Weights of a small transformer language model.
Size: 15 layers, width 192.
Architecture: rotary positions, no biases in attention or MLP, tied embeddings, local attention windows, hashed n-gram embeddings, a smear gate, an embedding shortcut, skips across layers, weighted sums over earlier layers, capped logits.
Training: a variant of Muon for these matrices, 8777 steps.
Each number is 500 + 40 x the weight over its row's rms, rounded and kept within 0 to 999. Layers, rows and columns count from 0. Numbers have three digits each. The size before them is the row's rms in percent of the matrix's.

# layer 2 MLP up, 768x192, rms 0.121, rows 627-676, columns 0-63
108:496530468484506540494480513441517507492515551450505469536485579506482501483429524500561387443467546530488567436495485500519476487421495496525526557531507558541467551539501498479543514499545469
098:532411544524542534455564477555534498482474560478470537495465557525480510446534471486502538410520517505595553476481468520566470483522477458472466507587533378508520507502485447448565515489493553
102:517512512489464571559469478444496490438427484497462480549483485427539548475510507487506504473483602469506477422419481422555553440441434491448523493438567455486524597576525517465512502590512467
107:581533495513471492497465490524531437461473457574596513471489461487525536546536519578496479536457510537545486507475563470508599476508498446492473486581545431540534531572463477438483536508578527
102:443490459426492488489454460446467458499472466463449506513519542534542465510502446489466447508459530458457508546485527468456493429528487476579542533449516463527509428532484582467511528657471441
101:527535524493572549556497492596585452568580493492458456457545438530497528482481543539464537499472503565527538533461480483502481561512520530536480502496566462509462476559421454505542500519507554
114:446467508503483507623536595506474449539532486548483541530552469538488487526535497435458534514509496536465486494464494497512505541480513481511487543444531566544464562504525461574543415538558436
098:510456454500582499516415498567450495446552486464517494490477504521481489477551528452465506473547447485470532500513491496466523597504428522415577503461579545526539515482540529498494451486454507
093:518447439509516459534488493402504526478621474546519520538402482515508443459490574474392519484465535386514445546456514514507444506516495490512483526535506473448525523487539562479507517522512453
099:537478519547568464553430558493461558510466486502534424439462516475477470478484570497448509506541493448500500539503505463490555477535462478504546525565501464431534484569424454460415488496555518
107:473455446499551448536400490525441552526485504481477469447508517543494597495472444446467579523440482533526492494512545489492574463466438470507491520477577446452528521595472492516527528562533486
101:511487529546418525515471561535552503529482464497511552491491449504526494544455509457455473486536503547411522513473564478487521535457556460493489474537504509494515484570417490521522548538546517
096:468493538540472440561471504486568545493546527408545500519486496532541532470433498454550521524476522475442521503503429487504484552487532569473512454451475465493467435490470553511514483544520572
110:523511532472486468498456512446475554463544549558497451490555445493486505488584512511486498527504563522407517475428474512505496485589510484528543536441478461521555455467508382445513459492411481
095:479495481480513506440496525494480485533470569488537549578429483482505480473475532556503464551537493569484487513489445491493471544459530469499495479485472418539538542521529473447452480511590430
098:504501557479467432434455551416475458478463490459525557476548520506509513603478451500454487464410446505496486457482552417497509471461498454478560438472478486563513474539540446506494413528539445
105:511495528539410479499559560496560515510504500520628491497507467489541573472469473448487537440434551514468538536469462427593548521501564481484503488442500461523499459500479551455512456453523547
099:470544510480525530588541532476490498545437522488508493645514543523536570534459514520578457489489549552558564469497460488501517482517504517514511526534484484522453490470462472441477491463546494
095:489452477416556529443514438457502471578481474513471468490469534493489573525543508491457509523415554498464555539520485582511515469459580504505495506537540516492539371501473433554572549505504569
104:512457584480518483579531498513531401476473507443451498493483488464472461493539415503479414466467504508483514560481504427511517502550514474468446541461539489510513515525489556573523484534437505
098:524423563459494468499464495451476423498514527508484492439519471474500547524446429582509517470489496446496425560490500564518509493510420530549541589487487516507497534470533549520446457509491555
093:533522512518511482531460477482493462479481463473580454544487496529540492565517401526516526448474521520488560505485516568519500499514497478460495422484574505488577451516509536452495498479485488
097:528481468503504559482455532485504503531537480459498472543473448560504533461496596508498478566538554534473562478457519544551494507564533506512479512594520472463505489507517565501498491435507569
099:446535529471451430478504443509502564536458506556495452540462536550479488470521486440505455579488496466505550518386526463500539484507453565530520484506488567515517541491504471491518471566596449
092:522443508519463460511467464402475522521368491533524504495509441567460530561484448409537404529511606573522524516482476516477477467493511481510532414497555506552493545520503514489481484553560505
094:529491498469452469509476521481501484489453483564513478563552456483537541487469500527546539521535575510482495550453531461520539515494431506547411501431516446537522425520563549461456440526437551
102:509482457434561496456475464542503442497412613554494581486494565541467550536499544500486518497557499491482508560523464480508523557450505490495529500603413484419523521430462537452533490563500459
096:486499495462433451441543482507455518441440488537449426505509571482479499510529465500469531512537479572502492490447487550463507461510449507482539513450485479543584433483484497483510494459500495
094:518466444526523554519562491542555473572498489496422553546519449529593484485583464527553515532504403524488488501526436547564481543566536519535543594473487495466530520437462462523511492502480504
103:446544509468576533514492518541523480526473518524504484464486497480554543499551450481467514390483519534458499493590473520503494498509553462496495520500480547553531468572482529474558463583546498
097:510483453542464470492474438493524432443537447551477422502567535457583539411468483534471437510492492569563468535485474558518514484494580533489549536417528453508530508453571578446534505462484532
096:467438524537474429518411471538501470469471573438525501496459421511497540571508495506515517570559493526536486492465487404541547488520501524487420479527514467541491524584514445518559517500407559
099:494441522506451487461512440506542472499486492564517486571463428510504547484567423510476427522456571486488548499501541462525474505492438454492530436521518468518561418471581517457479467537504580
103:524461494487498502507476505521493489450531502481507441492581469501484506509493583637448482539498481505537536559482549543516525506572566591486573568584488504528456438470472508466569575510479541
100:510505444451453506476416553489519507485546439468516609533471458538525509538474456548410503516483474481476440507494416437441498494507492524507541442512518465512468488576527440463503512497623564
107:522468485512473505484435480472578450501496478523491519526503464470406511562432505579526479425543455610509525543565520435473488467518477489425503510481569481436467575547553462459520481472516505
097:486495495482523542472443455532504552529506487507522438475464536497500497526496548565485554498490425557549518479469473531509545503500424486531494509560513529528495486477576547529457441513462497
098:510446415525567484435454483498489431494490510468527497478573477470444537474478486548510525528515495523474505436520545510428506480483489534528393527459554522483507514521478447518525575557520497
086:489504475547461536577480482501431554509493492481496492516472496512531456477512524512484470585481544453554533493562528538561512517546480501518532474457498555534514460513470460510534487584506442
098:563506551508522537477536485503524529444593487549496485504514535461582445463550420497463545503490524506491470507431584520488543526439527458517529534424520471559420523509505525438447428519455475
094:484443524469503564474398450547475471512538446540506498502467525520469502513542513394502505487497498444462522447526493443526500441532566440520558539500372522467545510511470429461519471590461488
099:510487571528467484483534531539498516522533407463548534475449448567538494543478509443489528488478504526469507536561472544570472463416549415483521480523524498523527554489438471563490516499575458
111:497451525510476507379496582431503442500563470507457468585461463435438477459494599502468553446528526486463484516501530504481507565508504487503504503549473509540505512481560497494473507509519517
097:511448572514493495519446472553489416469497482499462514602505431451549528478503458458429433518480446501467457520516478452529497535522442558483534494474505517493471474487481415461555531520546525
094:458552475560434494484484501441568469508512485515501493534434521517475459512522546466525518496489418514512523534509500491547499497506482473464521578536432507485470485473430530584457493531498529
104:521497564548466488492424503566447436493516501524507526446524505549480517609425472506428498516531569487474431463558536510553500460508526550536525494466437490458458478532517464485605447546529454
102:538514489513438536448522577406518583525494473514477451492544482535466467473437526509511495484480459495463503499499522489537490512551478479454499533513512613502528443555532551443530501571531461
101:481500595527511418555442546524457490520444497482511517482449501464515473444529523488529443540507539564495474509494502458468469471470456492482483586515442382489504454486533526479526462463538438
087:489513492451459520484516489426512576595526552576551542468523504534522475478533484460459539525499503471489480525416489492561450557482423519535432540545556516529545549463491500497542396553504561
098:463444521550458538499499467501487566448516484486497491510496559367462436393535495493458547443482509514521536481462522575529547558491519450480560501500496460453456456517491489462474451516537455
# layer 2 MLP down (transposed), 768x192, rms 0.0527, rows 627-676, columns 0-63
102:470515506486553534534518493545499505492465486569540538488496491539538579504540472466521606506467505468529461500498623465435446486472495507456418493484489530434499499486496548454436533509515536
102:468585418541491459523484484553458507475495496546526451484546472495506470516512575523502488546508540472428513541473572502465470468492459513444531527503485548466434505518441548496537404454534432
097:511492500520543510459492498453533513499520484503456532466540542452505442478505517501525500509449503470546445510458452466478549448474485496546509498515488476515509466529484477483564542564539523
111:490530426549481521444454602431571436485510479577487473493506482461524479463512527503509487519478442533527472462491499490494502437541498454534554478533529461513530524469432499476493472562456413
101:466562482533522426457504496530459487485515482511424547510523452505418503473538529453493542493538440464523453435476465512546534594527405476532501491550525448468493475510533534610468480514508547
101:508516536463436502463403478483457516491555555509446498515478536553458514574478504495521474417426491531431527461524507513512538528473515505523514502541482467533404481556497476402515497470539485
112:552462489459527478495502478457477431547494489478535499590447531555482475477537550478450588440488503530584537453488465460496391433498489531494390466416559488520552504509499464521513503487548538
093:474523592492486524523528590536551524510503492548449415482544467510584465549474509498477465478495393513495475484506470543521497469567485444508413476525436555559505511500361551491538539474552526
089:579550539534490549468481497526519500538449486550486481538479517448472465433518465469559496562539470546558432480529489555458497455462474542550447551495537467537523458482510443485533456512501567
097:514527549468486500493488477486509472497485566501515497533506496501582435523502381506531537461469493517500500513488493510500487538498510510577440409431514501544435487465594473500519510505494542
100:474575537537479547443499496568555466484460560459488494539523545555484425506490519480509523502528506523452498515455497507515400554501520526588482478534383499558417454419530551485545477500489467
105:510456462542495437478434521444447482465558511486467520514501519473529540495484486435446470478449481527464430465457506435525491553503523481443490487515527503422536464511513481560500505515544524
105:548473504412497560463491507433551513495465546471536493516527509484549466465461529471466429456485534439558469480524457533521487502535498538514452454498561518500522515479537554477496460523537496
105:575557466536513477470510469501508486509497506597583501426560451472518463451488446573494492464477499467500533540468522500568533505454471477540513517490532516474487510530455594467470492481497476
098:454490505490513458535453496534497532453499442554480483466475377485475465484471494505501521510477558488484469433466499435533492469540520510519427559537540519475580480560559530533446459447532549
095:546426458498484521540512508481509514476485474501491512475462476476462513514585542429527569521525476523539550482554591511484562460557491510537495505516492464487499397498534584527543566502480484
110:471460482568416545439485509551549510526551519512583433482486511556555545479474507514466470517484496487473499537528536490548555499472538535447416521457603545525495509439550562453472463502544546
099:492494410482485447492525525437525466498550496549487460488551568509519492495425452492512458572510508527569432471508528512462544529507450519476498505545517510481574532504460482427575572526519466
096:482544571557512471547550557526535523430457529469510479537525477442532467456448456465525458505545470454490424447512506436479475501537491503466503503484476476447507588463536555469441393475529431
103:570581463492499532432479537497474529565463491465460459489457511492502511529448513501459550574465520508618463484529505545497512449509574518491495546606471492529594426570482525553468445410580542
094:552444545505554509514578510521473553509444460402537465476486515424476555486576455524444515572501485502548549418464501532432448468487493563504530473515436507495430510581512533408505516512447531
099:503467458433419488553547492527534495509501434519402506485521522429468483591429500520445480432398529482534459461532499492480445580449539556494470514469519521463524520410495455483483554501494459
095:523564505511498536543494466472525503493452463577407524441498476488515468464485434513511497460479535495522468494450508432447550457460497505517518467516537544506446530520527564479438512550428515
102:570455507481522532476495487498509532539493479522439482480508522434459543501452518544477449461537474521502466523532537478554471413505514521484503522515499526541523501468542536483535409468515468
097:540521452554482548451482592539488462438507542533512461510605545454445471516442446501481525502544510524609506510487562507520453566488477523502541532517484469484561468469529547514445592479493484
095:584451505451442559404518544524433492595468474462552391485533425490545480429395505511487502510545518472473518480495515486479501477483537623492500542481446522528467503513497458484500496502530482
098:440573480557540488477587490535535470516505472507484468578499527535487599484457490546525577510491453438442472507540455478520365510542547506561542494484488437572575518541458516489553503534513533
096:489500552554610487580542523552518491494513470578433462520537463462507488561552490520461529535503544552404536531488489448500547522547500540482506547508519545517547509493477522505466526502571485
092:463544492485515554474412499521421476494526524476553452507569449482523428487517539548421476483471565458524514483398561568490520430508523490444502490525465480524552519546405498539486528501539479
095:462541428421445423552559490473511492416584455491594527407476490508434520467466512568477509487487489470488523518526432433475460516483517539520541440403428510448482532466452425518483505496530513
099:502493460458501442547545511535418481488511524451501465499508488478562517598464466478478515486458442496530465517492471464525486405524513503488489475484511413503525479454418471458488481505531497
103:553485558473521525487549508562510497516505556463504545511417565484556452474457555511423510504540548506539514456466480488552523498507491497444460491517513496474492480477485515564505489473533616
102:506522454528493415516520443460542495469486498535553455500547422541461477534477530511531472467556492457541510557440492537533611504553493471520500514500520550460514550495545555415502493560467488
095:532604503523500452495461489524500447519467482501523490552458452495541547508519489405533525489477537501500466444555450478526509509503528475486509451487505493479475584490490516538438455475546494
101:485440512493479550491535481488462516454492553440492525459460467555490460416496524522516538485495466524471484497507460466381523504495450571523544487545613511488523509462437554484496500459546508
102:470532460518472534517544473465485530445465508510404556475497450427519473539403487546503588477497466577541584470516494422468507490531500439538479459525436510515537503534521534504515431558497466
099:514426528480454453534496570462548507474495490493470630480493504526465492591563475472516547480529516475426508517478509464439496487434523529481488509480531562579546456464527485502436488523459489
089:488560509474522499549463549481475520515458515488467435465485480483531488460513482507452538506528483495547550474450424453538490530511497515472551517589521500484531486477524518475431451520564505
083:454527519464562534510544475576587447503427499539549531470578541525442540456493480512497577445553513634531490473525421440466468534490540550483458520563532517479481498467534494468454525432507512
096:530455458416467472489545525525518515522518558459437529469468485484487481473474550525462499634532484502462502519510512514508458602532541460501443561568446501460402497551527514495457510471490515
098:581543470529515488431521519468488427552449545554524526596542497484471519448519475503465547549488497509554478531521493504502483513557454534527459455556503520527479491447462478519531530460502517
107:456539517516457545510407532441475445439557504546490473504418473523520408509465553471523434498520492447515470514427453512541553487557540426530511452593553523455494526503520536466499565478517499
102:429500494541498551533574519573479489447452485456488461398447443555496562557490429536540524539496486482571533504473547495486408494568475495466487511462546478505467466483518560533472485522482461
096:443548480498510504543530543472479566557466604510529516432508475502467374514540517514536509411557508485492456452411484474507525477534535431574563491477482476446477512479529484463476486482466513
099:528536459516524516479439491535504519473455533527484498472503505557547460536426428499471389544590526452530526433484528584527498463483593527497463410489494496546496435525446433509532484458450486
099:522500523531457460556476494520408466541462503579522502501462480550410496496509487482533530518538528536456450465543459526547590500576578486613413495445415498516457565539502500458523511479513483
106:582520455505460502501462527578552556535494505560462549437544528489525525556557515514531448523483525499489547466558481550591521513527502544528481502477492458476518444510475538465467541510529476
099:524539573558496488497499518441553493502576516533565479508473479446534490527520472426546536524455583510441481462499469502581521448519531556428466543526516481391428488487599523502500482502434528
090:524441504486557524449456509515491515397510468433520505520513464451509504499518523575517471536478509513473437479510495526477475504545575583468467549613443495520546517526573497461450464598455479
089:494541502467520466463563526544509494508502519532470504444580442559451549587425492583537467540577543506468507463523443516508399460518514512500433469491545521468567509462526503480522502463536502